config.yaml
num_hidden_layers: 13
hidden_size: 128
num_attention_heads: 4
num_key_value_heads: 2
head_dim: 32
intermediate_size: 1024
vocab_size: 1564
hidden_act: "relu"
norm: "layernorm"
norm_place: "pre"
norm_eps: 1e-06
positions: "rope"
rope_theta: 10000.0
rope_fraction: 1.0
qk_norm: false
attn_scale: 0.177
bias: "all"
tie_word_embeddings: true
parallel_block: false
init: "normal"
init_std_qkv: 0.0442
init_std_o: 0.00867
init_std_up: 0.0442
init_std_down: 0.00867
init_out_by_depth: true
optimizer: "soap_variant"
learning_rate: 0.00584
beta1: 0.95
beta2: 0.98
weight_decay: 0.097
lr_head: 0.0104
warmup_steps: 200
schedule: "wsd"
decay_fraction: 0.49
decay_shape: "linear"
final_lr_fraction: 0.1
batch_tokens: 32768
max_seq_len: 1024
doc_mask: true
train_tokens: 94180000
max_steps: 2875
dataset: "wikipedia_en"
Each number is 128 + 24 x the weight over its row's rms, rounded and kept within 0 to 255. Layers, rows and columns count from 0. Numbers have three digits each. The size before them is the row's rms in percent of the matrix's.

# layer 8 MLP down (transposed), 1024x128, rms 0.198, rows 582-636, columns 0-127
094:120138154154081111080122108113117139120084107091157075132063112117132094117159114131140110142109149123135114165089106130107102145146146093089123132134159136114124116144089107148124106102161108129124151086120106107130129128106096133144114136100152109124133119142138116114160126160102135103129121150135125164110137117103102127100228146174168159167125151116131122137114122090118149122122
098:072163106090147119136143109120176167207138096108152112113117157138111076126149130146148115140084111117097168102077124126149120111130132129121144125118132131131164133137144141126150113099120141173094131100103083126179122143167143138104159123140089156139139149153117109132134143124115101118138116140112152081059167112113131120139124114129123145154152094114150134114103113106159121143128
088:128140121110134093135108183120109179130109125150112118103133155132139156129110159106142124113091121100139127105195161092145175163158187118129152152126102143117123144140117137127097158143088184123110151132160093144163126143166101136154156112118117140166109139143108154108095153126147142110151126153168126092087103133156095095122133085095112112110109126136132159138145121132125139109091
103:168097141145116133117093139174140114116076103123086123124137068086188165127100136103134139151125119116114094143144089122145172159153150129129158170134159120145128157149106113135132115107127088102114166089141164131120129105098133139135126138135163105139156117129128119115136127164136147109143138126128161155160119108126138138089124096130148179131104115148090133170156114141128162070150
094:132155106119113126147117091121125155145131110116152116125124135147092115120143139146095118145140135130150130113104084116124133121101128083108128192086097111150102125180166110108149062135129138091163145112138108135103155154165161094125149138138151154091176105144161144124115132129112095116118129116155119114121095123143132157130174127132124107118175172125093120166177167147128075137129
099:132111176101158187130102097203114119125128089105110139119148144117134122099123144142085163146153155122112080147141117122112133120110082078138165141150133132135132124097138125139104137114121125103114139094125148145165125173108140180119097137135130160144178098088095121133118131121125164133140128122123139122146188141116150135150112126138092170124134128176083115124109146120126174123138
096:136105100115148161118131150126137111164099106142140194124182155135134150102110131127157134100126110121116130110126131066109138129152125116133125164142148122144118155109084173087114149121151158111148173123090112119108171087143140165086187159114131120157094134093148127153142082131117128150137127157141133135155160151119116165152117158129112124114113136168101136122142093090135129140087
100:116104152200121139133141125075128124148154127151147124095128106131138152141175061153165126151173178121154152136122104102130145172125103125127134134124169149124152128115098154158160120136123152152155132126127118154150147130184135094155141105126093125087115142133136124132159137142130088150097141132072120173131166114129108123121093099116089132139147092100146132119105140152121124110100
102:150097160105125135145158134118081133104159107162123102108116092105164104140149176127117148155140128113101138157125074118132132174101136109162126135157090115144138148114111120121102119166128086141102057160102121122099162094157122132088155137142119130094145103085107121116179136143147142125158157112132137167136126132110122129163129131112140137131086110184141153148143089137138146137151
101:151126114121101107150134126104152131129096123143115108122135142132150174167174165147153159120146162112075126135087099129121120155164105137136090128088102119172166126189125151157130105132148110128111127152133110108120126140121134098124136109109130144149133146116136098137114153153135102123118140107114118122116071113091117206092149161114085107135105132181142125107127167157098156135161
108:165138148151149155127099107165148151153131121133150125116122118095119106169143140129179102104074136102134111189158070078134123137139164116148184111157146114113124098137103129096098124158130091095153152110135107073138146109108096137134161129144149118101157133133125099146151094140115111100126078110131149121132140127117146138162150162094105126163126144170127148128137102112107124128131
096:104120130108135100135117145076157148140111152140135159156097114155124164128135110117131136163122113144079107125122127119090124164126092160124132138154122153071146167171113110163153139143136079129096148161109099149140156109104137175106150135130055147089136159112103142144170116126144135148140125102103146139106128094136134146151089109077161144144143114091126095126116146098131154122111
104:139115138122160127129160120120129164157108169133100106128137155156129131098133147119123115131152074122127158153124116104121197126130101143136160157110079127051168144095105095103145091105129183159171127101135093124143154156139129149131089088144150129113113124145102141114103133128121071099134138131084121134109112124105117132107126146124121118147143124131087164168128133114120092143160
102:110144162149102126152126111131120102116109116119128133142153119112109147103164120120152154156113127103137137154126093120080136085069143147155135092149090163118122124118136143075132144153079134129115111142165142136121142150150117109114103148142152107134147082127154107139151107085167146067145119102118102120150138084131153098119137138183101142099150127139141115155145136165130203104130
096:109117143150157067112134145123149132120136112114133158126136132138131120094140114141129180143151136145104101106141077124119160114118107184134109158119154126168097165118095140100128151113156084141123105073104153125125157127094118156096122144104136116150138151104142135121083129122115136135140120110223135143153144103132102107119116128096168132101110101077120105158105110153110104160127
099:149124116107111111123149120147158117067144115092147129090148120162101142177110111130142085130104112147138115096109092118123160142114105164164128102095135115121098144104119138176125155113124112163162095142116179126121138104120136097122128146129168155111125146155174143089108155168155087160153129125169150124117147123117130096148114140117131122091178077091108111151154100146123125152122
094:155117123129138124145123141104128111116125158102102110117118145154202099112133116171107127122117129127106131160152119150145111081134118123080112148106129161154137160123152104110131156087139125164131163124150139148145172101105148147123142105144164133112122079102164120132175061158120159129090157136148159092145127139106096095114102095126122108130120157159146127160117086170098150141142
097:110128103140095119167128138146110173138096113120124123141101153111162113140142136126125161097131138142132117131097138135095062119121105133131123130129146145096124158123076146139126089117150115112124123106132184160151168131082139128097146122118093115121139118145123125119100124130150158154090124117205146137069188121115104116099127114133168139111136176111121177115147139097124143174104
098:110175169119133127089107144150145167135152118147142128118126090084150129147117145121153090094187119152145089132126113126151149137118092126166165138087121114131113183129124102129138133134123110126106116111098074121130151106137166127131140083135181115134119153138154151175117121144142152163144133158138128141116128108093120129136136124107149120138161199114122178134127117160177149112152
096:137155123059118128134143103115156126092097110132133138103129134117104140119098148108116129096088125126123131112123158108130133159151118133148102166159164168131095100160086131136117142156108144108126173121134101127104142134120140147097105139104114151076120112117126120138124078131123128120119086108112075128080119128111119088172180097098107116120120083167123089084114153104086130155144
106:099140127095116167102142149077136138133093129093148152112129133173111102108121092110149125109097118148121124154157129124138112105092151094098132114140105135114123117101155151153151178095118119106196133138150118152133124169148157154129163142142057141107165098165128114158147102135117142098131149114121110095120115120146097141171132121139119111125154088114161112182147142124145144108095
090:146113127139148173143140109139143127128103097179145107105140145167134153097130161096163147178087102154120138134158110134158142119156164139119171136139102175108122155129122117166131141165132107128138127164149138146094155158125178104093114156137157137127120129166125141145132121092104161160120140129139122102132118155106129131098097130120163138059180132107133084084147129110153108118116
104:117167115112084151153143139156097091135132119102133146133133163116111102160165135120138122119106131106130109121127144103161119137114120115114117124127106174109135141111085103095127117123129179143144143112106111138122125092177103122094088129129171112129152142140151179137100143187126124078153131088127160144160127139134144147102115098164137107080100169089166137166086154134117150117160
100:122133102116137168088170136139142156140132155152123123111097160129105130123141114134119119132125160101165132146138116155099130119160098143118125147154127159126146162129154087119102113082109099084168111138127168108093095151118112120143148103134135120096161135132144143142127147193100151169132112116181122180176130091123154131137132159127152115141127174092147163080129129102136133132175
109:155125103155139155099163138112082142111123116096110113159163106133173152128170103120136113114145124136135134092162154127139138093122129098146155131112136098120105118179127104087115071115170101129132134132141113149138119149113165174128098088161120151128087112139092084111102120101101146127178140126154103153160136101136127109159098146090098132108093126138166111126126123179107106132127
093:146084135118117171124124140154075170193115126139068139105099156089149098131129116101112126128099139093122087151104128123149112119169145103141126110124151127140117134186101124100190143119108129138141163152130163123109118106141127116087125121103150110103146137145078147079116136110132131146116117129123129145146145129133084102151147151145119173121102127133170105147105133156127133104174
098:114142195148104125113113162135102153156165107111152118105156127075112114108160157146118126131136103119133119114101099129147114123141138107159136104122135138150159094169097116114126118152130152173158098114118126059090129166126124150082161125094153152126159120174124124146069122101143151123096123158118109130116105112164104084104132103097126135141118159127108112110104095135115130091114
094:127106150086149113158134097134086157122097105142147118165149113158125115114139158153137142112131154107089144164135166147147144110121132113083148120128116161169130136116120117117092187152103163122142134099160130110062124084120128162090069130109128104126127125129127102126105134086125114115137154122113123115109132112151145150096129132091097119116188114105131175116140154151075141147104
091:105130109126136131131095085129108136122126139162158110143144156142131145136163123123136101120118149124108122066121128116119128104075141119078154223130121115120101147116166134065130148126121148121105123145127161122134160134158133131116141096089152118126131164119170125117122148105120118113138163154143128154191098125175139136135078160099103169116147171148115139139116130128096132130107
107:132111133106080150137129111106158114144125161127127150116142131184132170087094113147170128081129172098139110129136139110076133110142132166093151119148166107118119119139126123126124155155130136128144134177137138051116105136086160107127133152125115114172104144123101157127110119120141143130105109184088139155147143115130118155106168104176178122103135121129129131138150136152109136171152
098:096135118157111149175110105184094131132124119139099164137160126165099140102147143117157119098132140137153095135134093142106137141136127080146136160124160166118151134122115138146161114157155151111126137146099113118121143132083131115124086192125148132135120135153110117110123083117166097143116157100146153169090114105129157141103151102102159063116141116134134121101130109159164154142176
107:152156121124146091144106115093116156158168180126118145177086117112147124144183084150127070089094149140150093129152165128159142144104147137135123117120128146135115135111122128125109133134109113152166161169097154144138138138168121129149126094114083106141121108178178150097125146128158147111121096124105121135117134144140111147173157140140133123132092103153156168100144148168128133131144
090:111124143137125124122190126135135123142162158127142118116118109109114139133087145116142135131113102132119122157128121150147197124162091137129119120136181071146119109168104118157109159114150124125169101170119131118090137120141082134167107142137127079109139100102171123204146117132140107093106114118138142145128094142112150139145138087168108133130120108114153101110113163127117086097087
096:136150140080116144154130092123148092158130146148167093128118113119076140097113152112130134119131123134107129104132161141145129115129107108113112122143072142063134130144101126175167123121098126112172105137144160099093109129120143126059105136095130122152117137109099098138133159108130078105113126095160135124167094126153129139109169088133111122124190148133131151146119098102103117127163
106:132100128177144103108126138150143122125136132100120119142119110114109127137106185115162138100152145210116172107117111145119143158080129131097120115162117139172146109113097108116133111124121133099139138125122196137111145119152114077069140132095131134122121160163128142127143127123179084091132131125118144132154139108179149137147162128112149127145101158162123142108131161134171124105158
097:132134141120098167188132149107158151185131126124141135142115122142135142130153152105082116113110123093126143118116122081064134102152075135121119136144162118107113132137106136144110145111106167089117083139158116149128112161155087132134132176125154129110143134142119162167154161136121114100153092046153113117120128134125166139094110127167112106112158151094127145136124138120101112134143
097:118117128117128096149152134114129159143137119111116134124140115164146064129111110088129096158119137102068118123103124116143155149123130117121135120145104154130125096071104158108177153124113118142181151138147124103143122153125209114116115148153138150145117085127114158104136152158131110147152142119144074097116165097124129124117092086133162137130161099116106123085126165123087134101116
101:117112155135133122163128130146169098100133156144161118139146118143081113120136103111164099117114151117145189099167135135104133108107124170144110117133169126112121129134134112151155152094121120150129132125145109158134143113097154121088091092112103136122098116168079161110158126080104125156139095100085127116144125085133147132090166143118129126141166131128175102158120137176104115184134
106:111161113119117114156123106150158139126117132131145136142093120150120105155116137136136140094123136169120132157155113122108125111108119143081147121124164185155130116120121106084125128103088159157158131163084164182164096111093135114125136141076156090152162128116131141124097089116108118122128108108089148133147141142167117128088093092136186143161104126094120153143138108183114150118119
112:137155125131111148142155149150158113097120143160126119084144122093162137113151148153109141104082110136110135116084097134113121108137146141113135145141145125118147127148088173164095095109094138085126117088123115172122168083162117165107179103095091126196111097135119127164086104132156113143127119169096125094125099140131128138129107129106096160138125119135132163125154119115115095154133
102:132114107139122118097163099089125148149111144151148120159134133103129184114143122131163127108151133142140144105123083130124113128137130116083096144131084127077117157140122101106084096140096081135128130133144122188161148099139137153172096170130152108102133156148137123123164158089151155161127116128094103154094142133173128109116113103151132157148138117189085144129125099116119099115142
096:129153119107094102078137114142096103118136128162141133116112128104163089154164147171103151108088129124138085113124105154122107142118128109107160095150144122130130137126128149117127095192127147102146122174106123136157107104117160118152159116179097090119113138115112101086147161114140147126168129083149131117108132120102143136117119131109142173144099144124131108161129129150089081185167
107:126136131154129159159119125107130081129148162131128096143116136097121139150167118153116092132151125129153152119124146102164093149138142136086100152098074130143110102102115101128149143149105133069117136141088115167158168113158159137125122123091126148182132148143118066143152109146134131141122115087135142119154122133168116147125130090148132117104111138059086149161108138159161130102107
108:146129127122116163150197132131121120153123137113143115108150126129098114137103130120152160145148146095087102112157073149159127110131138112153159143096138147131130128120139137113122160137100141062091111177143147176157102136080168141124117124117128136101115151128133101159093178130080165087118116144096161111131088132159110109107131087130102155152135147090120105123149145116134147106111
105:137141127150128122127134136124097157163129120156116155092173122132129132132153116121152129131099078146114125114141125135135133171131195147108129130113124149115147128141149094154139178166117125154179116109121127118137146146102187133171134160153119118109151122125141095078086162105173154184128131076096092126082142137165120118131130136140113082132125102125085131122150080130108134111130
090:117138071116137104101142159142146192156153139168146118174123118110110131124123137134157097132119139137139145125121153084059105127134130130120107123126100103141131090087145110100082119160123140122140129144124100106103119136128102097119156113137095112119128159117150157125101125119053107075143175162147115126136114121139111151106128113149123078120108153127112160106158113147177103109141
097:120102185145105144149079119129142142153109083132154117112132099109162124107170150126100137148143119165101116121149112169106110094143090115156121145113111154109133097146144138082136108136138062119109139141143167126117122148126159125132113136097195094127110148124110092105133127167110150188136133086139158127152092134133136118129124122116162095156123133111105153170132143116140174104142
102:124118160166118122117129135169137106153110122134157117104121137154132117102091144124128128142143138149142119137094153106101100129084178092092105141132112166114094124100137141158137114190136175114120173174122154144125083113106102128090132130150123100153124094131105131136157129168080113119136185104138103139112117167141154129126114150110139100106065125108125140138130170138157154137090
098:103148128098137143161123109151113138123140137154134127184147102084137107120119088118133124151104096143117161158140116165116166117141139129115062124079099167126138142171115140123109142117144082073137150101151121143126145118070153148163127134102136182135113127187113110129131123136085127105155141112132124148142092151154176088130139139099106146106162107094125095122138148146129133120136
096:117144117103103124119116135124107221102157083108150130108127138149120124120108115106098117105129122114136144132133140130071121092118160128157131148148117136158163096130165119145142144165068111142113174081134101136107100098150116191114128108135114150131106130091118118151153155113128116143101141113156123134115111128110135119124163182126112120136160099140116153183168119161105149112121
098:164127111128097168096132129077121155144147100109139100135145120157142171091127139095155140186140112146082125164131138146111131147140125145109152100098103172143114149151131135096098143120114126124185130140131101128099132105102165168110124092097150095142154147115141149139147093147140124090097112171121133129148124150142108134146115151152121102162116166177115160168137150116160164104118
096:144120140146117127135137138161122155152187125130142111105134111126176103083153098138175121132170131158113109116136128100147115135109181107138147145099112086132095113105143162158106102156127133162173134112144103116128130177138116144101125111119107146080148153107142147105135113155118153154159129136130091111121111127188124142141109132106130135175093127149114149113139135150169175063137
104:115097178111084137165110162152091110092095122120151082137159137148149104135117142125123164173123124162138121165079109143147156121078145095154139107151099128143154113114117095123126125171136121117101102099100143150124134099131110110093138138101084132184123117119111170154167154145148152159183123156128143123128137111132136149141172131118157096122161125125114132084125153111122118139119
106:153140128116115070135153143144124137164084090151156157110143112128117086137113123103129124145119178163137142146113132101137143123120120168074140132152110128113133110121098156183139110144136091160115129137125098119115145116127104114144155064154121137152104135116109108150114152141121104095118152128131120144111112218121130148138145128127146139145092146037137122140110127121119099151126
101:144153166111133130151081135170102159154095108138112093097134107127104110121163095133120070137124134127113096131144118130120129127111101113123149140094126103125158140130120138120114114153144108179155135133152143146127121069146117148154130157165107142124110131138122100127139145151088120058164120152122153092165160078129172118136125126113149132134109146138092123108100150089144192167148
# layer 8 MLP up, 1024x128, rms 0.193, rows 583-636, columns 0-127
091:103193111119125093125139118090123142078090128157103157142123109157118109140173152102124130135103152133100124116166116170097113117117091139078146091104132100137099182126078127137152125164136111096116148126085145150122147181170130116131087084129121156137147130132124152147098113142148106129164127160131139100134070130165163123142133153139138128131128129085125139125118146140125124101127
094:063113098128153114110182118170119114115161140153168144134102100141150082139161120110115129120146148107186099096091150149133138115140104140150128145125127097162097097139127125154128142110095155144135149064125133133098173068136135162101106136166131165127132155101159117153135132150108128164140129091097110149144118129140141134115081124144086116116119131103146147150128135149142126120155
099:134170118152133113128142128125151132159159161152132110155101167118113117162171093124148129150110183172131186136114134130168097107137104140147123123078105135157115133141104159121103179124096157123180111096113135112133136116149133149106107110138147106128085133103157142148116125102131109143137152173100135145133172136144115106107138118147073099119141150111175114109111144074123113135098
094:092097142126088135171109131143113181115149145166147130160095139125128119106155197160089123125131145138113135108122133104122133095111131133198130119105123123142183153127108122118132164171104154114156092140140139134107102132112135102110122149094094118150148140148117143112087096146133140131113157079137116171160127117135095078155106166093141093147119152113165131128143149116108148136110
108:107102115143164078128113137117121143114077119125106117142147113136150156131077145104112107107151087160114107133113123127165081131135106148164176107124100142141084173129158138159111092112136154162121089148116160128148096171125108113093142124143082152102142144138113168097123117123108170142113193128145103114165148114073128121155142100135139121117100135143134129132148095126141144145120
097:143131160146096114127172130138200142109117129147103109117118134098130160135107125140079123129146141151142153106123169150087148095176152091129160127134154103091143102167143120149118092100141090137117125109122122158121126120121129155069111074136131148096101143138113144120154121139073116098132070151156144150124127111132112159102151139124113075123121104100130149128173138140130136136096
103:108134105131124155139152121145107130108188129152118123072142108115134163125078107132100110119132108129134128132199142139148141138140175110125142131129132120133099151112159148137129107142166072135095149099104106098138104066134140160122162116104158133141115116123089113150118149074090143125185125112120127157166104100124104126100110153109150114097134135144148148155150079125146100147141
103:116112124098129153107119163102129150114097128156122152127121109147155143144212113085127150116099113161132119120092163120157110093123131100082164089141160142155143174096120154135115169111104109109149142121155078144125114097123118141153120172131120120130109133105134177118125134123167125109148145107115105132104139135116117153111122122075125147092126097173113135093127080167122095129147
101:170101110097169108127110089150132094143141124134122148162133112125095122124164145118143142146117107102130122108192136144086093082143119115146140119119129096113080118160148102103097119111162130153123117089082103152134137135150138109133119115147118151144134109087075080110165132118105136102121146138169208126117134138112127100096116114131137127149105101150109114087113108127119177121129
104:128099096116142137163169129153131122121128143102137147112155100117111141137130155130138142116163115132102129067125132146112155170131113147124112080132107098169143116116146089110166109099143147129116103096125137094101116197136134102113149175111132176183122104136073180136158153156121150130148129119114138109109127127120116119068136153147157139112143115131117126094139107107105152133072
092:131121087165123137099112129082162115134129118137109078141174131102102162146103132125116161147139119135144117123082136113135114098139160155158118123133117133158204103130142125123145144151146108121124108109086100140113123130096149117134097105119108144102164144140140114160100081130130130102124086120085153122162168156152157148113133132180119141138097074105127109149131164085123078126136
107:138144138129066124178143119144111114135166189149146145129135096160088180107146107113084106120156145147135150140119127141119103129126132148135171136134130088090106138157124146120153132111102148088157117137117121136165178129117140172135145151108148098113163138118118165136104095144101150101133147143121115113137108092135121142119113158116073121135099133123138086104136138074161100112174
095:126158080114128120145156117156161111077152131100163140133157126134095123146165111096132089195113107126112125136136163149171172117144118097132150164139131107129180124102101091138150158132165123153130125161133097117153131108116145098116122087129097138123135143127112136155101127154091086163148125155146178147112137168130151122130143135097121129099100121093094142115143117147156134082146
093:109143156137133122080119111145122128118078153110116096137095071119118136105142144101113109179117088151163150118112138120183147099172101144128131143131111109132151104097134167178130054106099116128075176116123149091122109161142140120121126127119105115107114155102105113123108126139128141155133168120123164110109132166121107158116080109127151106142124155137141116156140143094113152145127
103:118154187093141134129108152118087169151174121128132132127128106171102137111132152111072135185132148141095141135136133142114129107112125158139112112153114177128139116095129128139138128140140111124108144172147131121110125117152113129124064144146108145156117104083126108157080096129124114137126146097126138178160148123094127137131069132119134118100136066125114156176121125087102126113162
095:134126128143163119110124064075098167111155124113142158150151146127166110134096089149153127107120145185117130081188142123140120123118119137154111135110151111074131145139118122136094146114150095118164100116151151137107133179127097115142133128115145125122117097133112122120155139093108108094127167160076089143149150089114120151112133156188117084121110123133135141133128143140146142090127
105:143107121106128116100158124107115148134131120124077154141141070124133086119113123143126069111114086133135146125107073107147115139124165132141089149115160134122122146166135139139131138109133113171110105098118132085134113156123128152126105160154127153087133149138133174100159116128161116170168143122128073148176140127112162081138146145145091117105143132155107115090142132126164087168141
095:118132105143144128141121120173113115122107089202117112123143100145126112163166119087164157151158132109172138107123176105117157150107130128158128102162169110087082136115119115117132118130136141124158136159146103134143162128142099136100127157095134125119129127126118149135213112109126133165136124107151117127169153123111129149109131097088121189124097105147125107099082124126105115109129
113:155144097119153164143142165057143152142140122108116114110127130103134115152122124102105095110118151134122097069136105173108134059129103118111171147156168118155130156127143176089124122147128137138142127111086086122134156095111179144118102106147109125133132115142140135110115125146128134140156146129128139142131121097136109128118086096069166115125141131137144140123093108089181093106133
111:102058131095138136136078123124146143114083158150145087152120109144144141140132108122162113141110145106116104122132177128115127130121115142119142172168130115158165134118127138146104113173098105225140099100113111096175145132123151137113129128114130126116160169124110151134107138108103071109145100154120162122120123118132143137121152157138125147114094122106148127148149075146128164117116
089:126138116127146044121089114117113127116124104098106160136110089134116122140105158145108148109160143143161083123095100159111103121126115119111126116140146117107149117125113113072119141068122148180140118156160092110157110124109124127144086127128131121148166152103115061140116123122161105112124136154122111171141125116111103174128130121167136129131115127158136146187086132096102145153139
100:133098129147151149148094150177131105128119139143124137126074100107167134119149148098121137150142164157102144129131126115094093104149148130172157075135110147158145068115152135114139153154093098092160149124106143156106095173107116111110140131117123118141144124155173136115129148109139080113108159111121116163137145122068093145121093134115141128143145141134137154142111146139181070134129
102:114106121090121160110132057162155147131126114144151124133097129084136116117112119149110119116124135169166125110130121107125144124131132147123114143065096125165159136126110138150101126105131138141090095111104149087128153161186117132123132129122120112143139132100133125132130162162086154095162146123144084163118199144132106095134145075120169109131138104164138145125068139103112120129125
098:137128085159141162131117174113167091120165126152151135128143142162163131129136153077132144133102105165189168128105128131130116064127103127127136122132129135105092155123063119099124119115145103099141070127135156105126144124101132096153131119121172136093133136115142111130148087114153093117140148138140099154138098137130104109125159136127146160151157145085107141087123145138159171114127
091:114140075128130138099110138141112189136117121105136152145135128106120098083136171118134099139104172146112120093118109132094109111151115097136142100168138109116097144142116114093108126117167121129085163097123117101138114110153095153147133135164122135123086139068121130127118132140078111156112128165114105117172119146110125121086178087135096100120110097130129082109090155142127162152118
093:094089134141116152109111130101157224090152139124120131120124144109145146128105170140085157112129103120151121119143140153141124123134137117153123092128099108124150143127111173130134145098116109128138109121149087140097074125113134127160124111131179144162144120094083150132149131143116130103108136128135132109129108145102077116187168137124135120108131127133134038158139139126097143125111
099:135139159182147151082130158094096140132136125126153132143135132138071092173138117113132133155124089154117096095134088151154141133126097132153073119137118073107130129136085088137120165146165145139134107138098134133165119133120167133131122142150098129095116151136112154126114158103119094175116104115116140124103151124105137110105138082172178111152151120095111094131143173127148114127121
086:143136159135123111137130114136122111116109103176110114140149101138153145129172113109124142142114155156162114113120119166126158080121154159086135120108125136116103102097139160182107167118158135149121098134089117139141128081113068124134104110115128165125134110112117120081145117125108129120125088117136065175120126106092118158118122194147108114131065158138121114150123121112138128112175
109:077090189135127125098152118130157110072119153134141086160103133121169130093152148110090139093108126146153115132140138112136102124144130130143125124176110135085129171139102174091137129160107126139079102102097134116118106094172153117123134119095113140153133135131127130113148123148144120169176132139074131115156120125151113134109133167099076114159119168144124141105133150140146156131137
102:151148125145136121119120129140138124115150140135136150120134166114121123130111179157116134164142169143074122130115110162078154146178114135103078096103085094113100088189147135100064122090099112139148149099098162127132128173113118118113139124163126099112078120143126119134153127168133096083130162138108161151126113116121109112136130070149097127139123121107131124132131129126102134151106
110:133096124112113140113137086141098095166110159118148104104123061124109148146116119115171166143122164132132150142134139079143127122164125098102156136118108114118096144155170113134075131096122103118098135078125124156152153068123154130154139136122151144110169140089124075135180151151116121156130153122153094164150111114125132134072107096144106127137163110134129130108126126133133114146106
097:104152158160146105052108123151096155186117094123138093108099161138141085099123137138142143158155127159122125111107127159133147119107065154142086115108134160151136093114115142129137081145076102118143137168105114154158150119148159097110121111117156137110110160143122114122106149122144143149141100109110110139159145143144150116118088104123127128147102120144133107084103092091122115147108
096:166153073153121123118128097138171104086174133135151137197129155091112110096124164187122136088161113124071093141129125150135115131140159113131105154122122175111136094101150121112104123097152139144116091102125106094087118131129131153155133124154123123101102163108121156131122141154117115114139120093134102135131117093178110110137149119140104116098129074112120107144130144126111153143105
098:092080107140138132124151126125145087109160105144107144119142119154164101108130180099137095121119118130119111137131158128141115183165125112175119101137092090143142143139147139101186107100146131110143111081108126112149194162163150125094164123114154119117118159075151148086099106131135115140156098130128132128115143157147117140145101113124096091136079136131125122112124164106120134121089
090:139153108125136134070071112126109147068121166153121143157149107140138150160148114154124136155153125147154131098103131159102105146086156127104125099128106132139136124120113135134116125163138098103157128116140139109137106100110157121091141109131078146068125168123136128152094124137073118125133151162125109174123153173159160157135144132125143099133113112154137184117155104120111178152137
107:148073155141120123077095118147138140138201118108117109164075111124087147172102133133160110101147157136131144160141122169105127084157132115136103098121113111146092140145130125153135120131128100124117148162111107124097157087106100106096167129109164143144147142105147168125099099152124136107158129185127111143116140145114151141125110135143084105144129153157125179166145124113139125125134
105:076116171127135094117118087150132152125148112179138157185109131160143095103146119075097162145103109114121103109099150145102110165120098100138121122150096134096144146179143115136132106146114123095118107147156118119191110137161128097140151172134111112133132147161134155099128137098126147151130156118148102110074136134182148123127137136121126098136131160130108174131115118153134103138108
095:141150076146141112159139121152131192108133164124088128175118124143057131109135140098108114126120136114152131118116128089110132108161121136166133118150078148102079150134098105169168134145148117109130122161108163080144110152083133193101125137084128142109144146132140156164157119134120153141126166099122161135108140119124142117121117136131136160078148116129117136120152118106136122102144
102:046154087174121103152102136134127115147132155111123136130144080159133131129131141123145075136145116144164090129107083118151181166116105158122124118130129142164159127175144117127115149122097126125127143145103175121083144139135138123111130167120150155181093106128134137137107094172112126122121139075108118114159098119088110105116106155108126129128136119152153121116145163113125114087139
095:096118123178148179140094084069150197138123110103105091135170124135082143169129152153135123136163122092109089143138107116137094089177177133106136124122153136114085149149126131130109145133153140114079106135116163097146104124159145143115096096125111151182159135149107137133125162139127119106166144118138137104153111142112132128156133121110115125119106112127113142136104110129134152121104
113:119130172126162107157132121111118167122141117141169172141162140178152129109119151112142125110097129128135144114163148091097121105156127168151096154108108105121103131138110108096145144111117103127106109096136131114126110174103146115076142098114107126136095117172112132126142126117124104120120145122134167107139099114148131072161121116125100124140094130092147142132070127131153202134192
114:099112127088104165111170102130106133135135112122181119117134149115140087118144142114109135147136172133117107176156154166123114126123087105115115154105079097166131173148140157134133115103111141150136104118154162135151136121138106090117111129124099153094116081137100154129160089123118153086126106127132125124138160126159127131104023123107128137154128139133131091153134158132120145109139
095:103100179094125134121148128128091132115116063126104119142127103130121158122142120066130139133137130135145097097095160125100134147112185149143132123101148164161141154105125137121144096151129115110142109109119176144156162166140105075121122143122136108143144124127122158128163156134107123102118120065118142149119138147053144097091121137100135102163113144116131104079125128101122142147157
095:152133153100116156093150105169160069150152138112144091172130089115173153124153121107102117138105164154159108134112115124094133132147140124114102121161137140069133173143117162144132132147142100122104073136157142096092125147139114127126159119138099110131090115115151110152154082099146127140122148162106128124092122064108140150118129126091143165124109142115115140147148132126127156082149
088:111090153141123153129111111105109109089137111131120104118098123134143128115100151136118131155119155081135111145167111120125107100081129138117153078132157104107117137138123083147135118110169132119125117129123150134145144138166120115153098142117142126098129183103099153169141152142173143151129136114166181164086088100119138173141093114116114151106098125114125082133073112181105159116099
098:179131120099168109126102129126080084121102116141136147159133151113129123190122110118158138171139167138117162117118147105132128082148106102150135121117151120122106177161095144175105126093137160141117116118155083077129147120123120115115143124165106164132072110140142141118106139128110154101135123147103124120154106162159109138111158075153164130096121087125107113140145088128120110124140
100:104131154101123143131106105084131082109095095102132135116085076078117170129148115068156124152141109119126120161131138169159164078136140123158128117131173105160175124129130120104141090133116093139079111133145133151121097096143130121148116108124126100116141111119141124104122102097114119098151144104149132136123105120071171119152128138154142093101099136103163134123134134110168116099111
106:148121182143129098078114106117113113143117143112112113102112156145100132123158168137138098113106156150164113099133104135131111125122161146144149126160166077144113127110110133126148126137118160170093116128150136141136133114157131107129116116130171091145094142059134146172126116125179101131123122097134137151140120127096139139149134096160169090132080146152145167171105068090137124117118
096:131133160157168139145156118148152122147108116124111139176101141143136115146085119137114109136131115130094134110159171105128138103137127111153156124163130110128094149116141081212111130121140109114094104099178127133089133117140162112126113106141142135093110183157138118166098116169131078130145114104129150162112131108110120180175116103137129132147060123105148120140118126125113134106108
092:156127144143093105100164117180090109118177092157148106111155149191135117092122101147124104110121118096127118179180157114123079153133122149133133121093101165145148142172105136111156162125112162119095122114164119131127153156125129133108099089110110152122151135095138105141122083161157163151141138148114126137115112149142125170094136106144135115123124114101147161143085137129102119123130
089:139150119104103136135129126124117125144131162126133183144181101140129110147134152107104149126147117145133104155096156107181061150167137118154107119101191143120148121107100068158120135122119122061093162169097114121127169154126135110111160105120105152123099116160135123145152134109155124142127129138150097140132115122142175091103098138091101151098137141130173129116125124115136132135152
105:124161149092149161128166154137112157127130111136160132168067088101140117139142102100141136139097133142099117112113119123178137135138135163165134114065111122105117122135150111083119094094098115133107082159143168147123119187118099116154125127108076165141125158168100117179103119108114113094118103117116159145108124120146113124134137118128107168112106137152120134145120120087097119145124
103:119130121141092116114126134122142141145130128145107120097105121150148097131150076146156108112173139159100095128116187121143159120137125120100141168138095158164124111222100124132152139139134127170106129174131127117128124144148084083103135079115161141120168147091108126105095115105112125165153111116166126140117131156114130115139166131142120129118114078127107117071120132129159148120122
109:100118099154163117099144133135115130131138109114137169170156122097136117114096158114120124121101155085114159118150122115142140140140128165124119124149110117175156158145125135116159103127145163141131045141119124112110083152133164143099156104156140137101135112155163123141134146144122187099117152170130109136166125099113099147150067112135130090131095177126141103155123126128173106100122